Weights of a small GPT-style language model, trained from scratch on English Wikipedia: 8 heads of 64.
Each number is 128 + 24 x the weight over its row's rms, rounded and kept within 0 to 255. Layers, rows and columns count from 0. Numbers have three digits each. The size before them is the row's rms in percent of the matrix's.

# up: layer 2 MLP up, 2048x512, rms 0.0878, rows 191-215, columns 128-255
# down: layer 2 MLP down (transposed), 2048x512, rms 0.079, rows 191-214, columns 128-255
up191 111:122119168126121158142123144121146178110089116140143152136133129112124134115171123099129107104155128129099090130102109131124115138097128113146086142157095128120125129133144163126153119121109085137126176137138118134173138141134153126115145117136144061105117128153163136084107076137108144113141124137111140154141141150118097126110151113138136141083142090150115132107116114087174127169150
down191 092:128105094175089110128103114107141128138133131154112140124158119152132096086147148147102099138133146096120114149129103119122123127109101099126145116141080087137146119147064150150120124100132107137115137111149118107151132146137145104131130131157108064119106149113160136098125088124122161092128132130126136154104164136148073138140135118155179141098132068114139174090128104102173108128117
up192 105:109150100115076146105129116133107131115122102114134096130121113155129111111120137123103081131142154121127123172123136123104169078130095116144098147119141176151142094118137127129115115133184148134132136137123144119102130137111129108123145157131144136122140073135153101154121095141121138148178114149122143092136144147144165153157129111109169119142107147114160141134131159143159124109113
down192 127:118100133148125149135118117136117131128134143109111127101106086120103126128124123167150108114111112154149117112088179120136087103133092138154140145152132113120104094096166097145123113125144166132080083144147162119132161167103140062118068080105098138149113079103139167097147157124089124103150076122129161144176122157157114189116156136140115116150146087143130158104121114116111112119117
up193 100:131131132177128093131132110148168120145107181153173123133084169142073097157161119117099113148138088099124132150098150150117138149101166191132119153117159152125145143158154106116131105120101117126111203134155109085115137146155107166118166156089141150068121149105137131112116085178115097124116131118100153082140163106118115150135109085112124147131107129118119150131102115126139122085134
down193 097:123112172147118136161104122162146125123093106131123100101126119109107148121142158120146112112089083140094180170118112139113159157228147073129102145139115124156137131104151133108142131147126096171135152132166105136125129087123101150139150160148097141116127138165099131174133136125130158114121109118126129126140113112144096134150131153103145140141125140112180149106085130137094118080141
up194 100:131114106172114144129156113122086148120156143143076129148086096144103142106113140105125187195125143163128116130135130157130155138143090097122132138129160140137169125123123152097112136107130115172167147132080126112073123125160121139120114109117119108149142130091163072119153179119104121093100117118141160157094115109142176090104144119137146138132147135152176115137143132123128126100186
down194 114:113144145130091160140145098129128120147176096084133154158100136110157136136091149137131113085123128123149137137146136137141113123127124126102143124103130121119173134156136137120148131141119144126154179187139098136099109086119106132112132155090148103143176128156120109157108134117129174106119115149127116161133119132137153155163125097147172107109140145134136123187103099153151131096148
up195 103:163099119102139133122132096136112146141178090106132134094104125145110125183127147175149161142188137167121112130124086131080156144092103117106118140107153154154127102122141107106122143136119169112154176121132126111153107104103084129124141129111121133125137118113126100119103100098109135106123109132135163081130161115137137160096141134111117136151100097118088139156130116139153148138149
down195 107:068113151134130159104144094079128129144130133126146111182140102149170183108136147126144147126129091107118113128124109099166136116153160127173102172187150090143165095121087148094127154141148120156139181141124087118112145135181162086135137138139154169126091099114136097117117169114129136131094137105130140134118081131128108081113117114107134109143131129121097138160148093159124140163160
up196 101:094125154131104135139140116164109105146131133095135106127178122156124100132185108161135113149092121135117126146154094094128156115071113132187105142137122155121093139091109125130123141127133110078165105141115118138138098162145148105165173144120122122154126114129078143200148123159133128170113179170143150146165108147117130102160099100100131140086104124129156122098134145107120094155138
down196 107:106127124136132123151114143116101158128123135123161139157140113116107119134120100131138110156098157157103159107169140123143141098132122110119099133119142117149081155155109146106104088099159118108132137165108172119103122130116124150154144152092132111130144098119083112147156121155089117118117137125088139162130097144141127140118081153116113099057119103121140127084123139112144099104120
up197 097:120151128111143113162168111151107101105121168118127132183114146153146122130158143168117120130124104134157105072127117129130163141121147140096113129138135155078120139146138117091189120117138164117077144112123126156128130100138116080125132146096135173137135107106059166117095082126174128137093137094126164123119106136097122149125120149153137124124123134114133146150115143102125133136072
down197 102:118123154090116159147162121151127133127105160078099135131123111105127106116138123108119180137126137128156097050158144138107150093148135155126125146101133118107134129161118124138122145095159156138152158163149164131126111125121126126169129138147115152173174141092093137111140116086127144142148095150125166098127119129137174166120136094111139140135129118119136118129128142116161116108124
up198 103:089116100099131118129137119107094129105120088137095125160105122161135149139140140132153095130122135134190094104128151098140126165142105145102115147108134139110163147156122130147132134138106103093161135160124110137119167129158174117149159055165188127130171125107086091175145115147083153128088100153088152137180131143144128114136124174106094158184088127100155142141117116134108131147102
down198 100:149177106127099103090119147120125080100145082105123121138129134110120121131108134105206100155109109110135099106107155105104099158129090146141104104090137165100112125129121157149120131076136126122147150143082092126116160125160155133152129086131143144124133153143096082100105116163060111106135125167128128154130141095125102071171111159098118124095135163121134147096120130117131135123113
up199 097:121152122125134156131144116139116112141139075134093145115141124178117127138157154131148118122141102092147152157176138120113091130113093109131137132123129141127181141119136133158152150137123154057130155153173132111112140149074164176129138128139108137121118130143095083157096105085099130101133113089104093144164158133093145111132159112089164141140136114137140104067107126108125105093159
down199 110:133127111204147126138154129147155071118092160120146117118149112089115146109118113138117131119092109114107087128135119119124155127123094119143131111130101133108120150131138110146143140151104161156164183174129126116131190127151128141116145130144113149138124118118112126160104138077095136092140119117121072108153134110099137133169135094103111130133129132122097180118123142124125151117170
up200 093:112132099156113126167163139117112114096097151108126094093086139125144130148160101103156081107135077105136141160119103135156106136149074107140196130137114106119165092118150127143130145131146132135141091164127178115155111105112123098130124105126152215140162142147057167127107200139103165086156140088123150092186120112129138113174084115181125150117122109123149159127088165127109113162134
down200 102:094122139137093127131189125144118111100095161117116093101119145104118121146119135119144113157093117146170117137087131144121124180154124145112125071084124127123112116162118134135119142083144111133102122126117142168100105107163135124171137113115133117122187108100123125101168110181129132112142170116112125169134116145124140102141085136133105151113131172129127130126164108111194109156125
up201 102:136115163155120141140156091099183135114129135156130156135093106127117101121157117119092140152145118122112146100138108124126106160143117138098167133129168116100137117146167181142129139117097107097090090153092149138180121121181143121102135101123166123115110154175120093137130159130111106119128111073150103124125126121148091126128124114133091116161191125133137148107119122124131126109130
down201 091:148121146175137074121094124111062119168141137153170117152121148176126112148156122141153111161131136101089165126102099127085157132132131134115138168137172127176122156105114132131148164161097133143088121121107146106159125097134128134141113086131114120140079131146145090126145153099107132171092104089141104173187175128130096150148131125109126090117152122095112118126151084124116150112126
up202 100:156132118168144092140149142125121118128135182140117091163093107146139155110148120154102174142096180106099127089150116152112128157149134124152147128081094136094125130125157078135148128144119133152126096128139120084159101085131146143156116146118130096135135153111113135112168082180149121096136127118153152088121123083109132157109139119142123108120100104142136087121100131124072120102124
down202 100:088147120142120167131152158117205102130111131134108153087123115098110124117152103164100135135156135129105108154124124099091164143103100098134121108134079130126105138138162152151084168106100106138108125132151118135154095112113142149097116105094160093123090102104122111162124123186194130139114111147129106126147104136152136146139157150117134131129121103128122168143151079121126157161166
up203 082:132129130125104141124125103149169151152125099117185128170113154109111099104159109117097130135132143156145140119135109173174133154120152142064096123136146144156145134122107097128148096164123108138103125132121145119149183166104147101119173169109134097121099124146120141139128114171086149161097173111150092128145108171150135161113100108130100132136140108118173134127106160144171155099164
down203 076:123170128122133141166152123088138135150126158100089142162150108087102132182102123088132130107108135180088132116107139148117137140074137123093077066166091134123135127117142125114093142165158065122113132159122142103114134150117135157129162154114112126112155122145149136128132116129112172103146122134160162122144131113105128103123085144127103144108126148088118171118126104098130096107156
up204 112:146110166132148139164079092128162144116123150122142116142075142136131155116136103123132136139183146164128099154143125161118148127139139081145123123151141129120096154090146158107122134154117162146141126125120125145146135146116141093095155121145061116119168134154076073120136149139068146096156087120123139138146135124148122102123116098153137117112111136078110127117113126159113155119078
down204 088:109133118186082140144135133089139155155117140179149094102138142114163150134105127141128132120141091140134171089166150106117106128080104149137157132164091109150140132139116155085161121123142141109087117151150113087090146165110151128132097143136116104183114128104119139151135114170129150117130117125090122105120131175122140118146167108105142126167115102098120143095117144141115177094117
up205 117:128110125106114125157124153130163118114191128112133134123128124140130134150150165117175124140136108100085073129162101178139125092142105125138096151083115114115152146169118153103114173121158153110147123086141120123164090142125127154158136061138084101106130136147143121162099097086124086121146101136124098131148141138083115137119116119121121178138113132147130084108148119141158105101134
down205 113:139133112112136076176140191121167126125161120133084109108129121111156129110141172113139110132099117092120141100131134131156171110177119124137113137130089166128135122150132167120145117152073148153126047097124100122106147164122111152156127103125086077126125139131149095163124119149140124109112095153162137164122115135075151118118150174120143141189072110114142092120105188139141108127096
up206 103:161084121125141078156112104127136131140092171124110141110108156116097121144153138166169136125114149075159128096100156149157126163157182133150073109128111124100129132111154156132086128127117134109138125088087127145116113101163077138142110154158139103102118128181113166117142156089159093114143152133147122130109123160165094059099124160152124146144095120129143124158110097166096107112138
down206 086:144103126093127175097149114126084101108156136087095155114159090115133133146109127102103124158135104155132119130186064094113102143089102108098136144108133139106114127116098110133139122096157126132179135092149146158125103150108138096128173134151140101116105145138172088171145147133105140116135135131122116111131154161106112088121140112101113094181149139125108124101132133116127150182108
up207 097:130202102132148134162152130142123138136126116135154138167160121175129143170112126111154156148135118135122146096134161157121114170141124122126116130124139127101125171141151156083165091078141135122101106158141128112106132124119136156125112137106138122138111149141112123103112116110125105141136091122142161125121109122123095131120123130100132110130197147114147110134114129129094105087143
down207 096:123082108106100128119117162174138127114156145064098099122154147146096134139149151116109151123121118107179152117161134107123107097108166125113115135131119132132140135096153150146132140122110106137112150122116127108149108174155154188103114163145158088141099132107139109102138115124127141113145131097102102090124151088150122120166151174128146127147144132062121187127118096095136113127143
up208 099:120146143104131135109113128128193121079112104126145159123089121120115137116159158136145118167141158087142077116159114135113153098115105137126114127129166132114092141098136137134097135125094133081098145118155106137135129138107094133171125094100125109158057096125170096171070109151111164107115138156132142117151136108127121126082092151107103133122129143155121116134142132136124130161097
down208 099:061148154125121153124127091150150146144125129137137134139161140110136131133127173095109137137093132103114107131140124106162171137109121138097121130134126115150069140087121116163143170157115098129112169109168129108143160102113150102149121152090161105149132140110087179113154115155109205140101119150070138136144159088158153097094125178148115060143108148139165107140166137144112094130117
up209 098:202093148168131142177134150119126122130127128145134151117129108134144099111124120127096129122088125136118108101122113104147105148108101155139157145121085162134110132152169144120121118133148195157154147132130150103135098101115127141116105146105095142089109154143128084138115121111099118112141187088136128146127145102154136134124119129135088097132116130171136070087092100111112133137156
down209 100:162073194134121144094136145093084110118168142156113100092125128148142123139109099135141152099137096114049130136114122142135096119129119154119150110145138111096062127083127104136119119131142139200125117136117154139084111116094127158102116125104133166149138128081106150132164135152128176118134108130090133187120120120126143146135094120127115080104115134105128161108097140098114163162140
up210 097:096162129124118128129137162120081095117133104101110108131166150097138130126141140121145122089153156153120121098107142143153094098119121134111123127104113131128115100071092109131126139099109153158157145094127114098154160141100133111144159114180158145161153136100125141144098178090146107110171079127117121137117133110131139106134119114108155149121093128142128119132102137106131088160116
down210 089:139108132152126144152147144123128124123061148083099161124112149154069174108148091088134110128121108112111149143088129167145117144124097104142103166113147189139142114155137119126123172148146136093117094125131157174156115095099080143100140094133083075105148125136133106124125161096112114181134092113127155152142146133173118122142111130138149131127150120130131108113143124130158129141140
up211 103:182134151127114124125127134143125153131112096107171137131133138159129122128135100115133119180152143152096109148155167143145112173092139113100144138139114100146131159093144107121117121084109093143113081126109100119110098139141107132151144117123098116076146170143049089120119174138147116112086136154108143167160144167079106133121105107158124116130144133095153103170146183168123106115168
down211 106:156158145124124137120104127109089141118129079112143115108109116098136138164123122073096124116152114136129162142125162132147099152157138134106109102120124108115143139116099130127090144142084155117118131138088141130110109136139153136100113144148106132137154144148129141159136087080128171164128099154123185098135142109151181121115136124123085137148089134145133106097183114111101098116158
up212 095:076147094104182143045131141085143118178100128158136139120116131158119162119129167136164172140166115123154124111140148130141169145103109155134139158142121140137101101107107146127117101112127156138131127098154135089095136134093140122140142127088135128145143187103101142138164110112203143122182108167128165064171126087135140123133117157140117116119124087135147154104113123067075074089137
down212 079:096079134079120090084115133151117105142097128096126116134119126149137147134109115118131125172146166152159153111120113143121132127126137130142115084140192125145137128117146131147109133145159121135117134156123138119097099097168107108126148086092145100148123127079117105098120136135168121099105107145130113133131106135096109140094143133113126092134131123065117100141125098093144109133143
up213 096:147122149107158133147086110128120129125140117147124148142159118134122091114127089115121104174112121130142107135146156105087106114121123125170110094088127154140122112160132115150134115116175180108125080104149145103136112126117126145111088122122112173071072148169099081127142139138132106114132095114161149091137189151136124131119143123129143153133137159183140142095149154088116087133150
down213 116:122098149096174102142111122201123132125174123156152166152111125124136091143128123143112088132103164118111117105111110120061137131109164129122096131105101147151118150121143127155129070156145148138133085153134171083145109119150090140078161112137132141108096146125129121125124109110096088115105079132128131109160134137130118118108120134087112132112119164153138149126157153107150111098118
up214 099:138111120133124146145129138156150089133156117144133127110091101126131161132106139123155128102150136118113087097124145127104108165098157152108099138150065121128132140176177153117151128103122130109151122103110124143113140135150132116098128110152134139141136090073138114146135106094114111148182106101133064133111166138103086135140148160106076135145089142137163118123126138152128126162131
down214 092:132106141129157152107129093183115135144136107161163148131114127130134116112130118096085089113149136141127146163132148110077119159145107163140138153122113113137140118141131155177129149121103137114118170094110150122143166130152110129118165080110120138120120117148143160108086126175133147110116109130146136152122181150141120112127127146105086130130107160121086097095150160096149137158123
up215 095:127093152128171138121130147135122121165138105105144173141107156111145099130166134145111125108096100135129079132114086157127088075111139172092145144103093120117132148143134130104099120128115143115115129081134104147158168072106145101114129111099131123158131131092124163147131125156149132101120134099129168106127114145104128124171155131151099141082141114079128148136081066132176109154117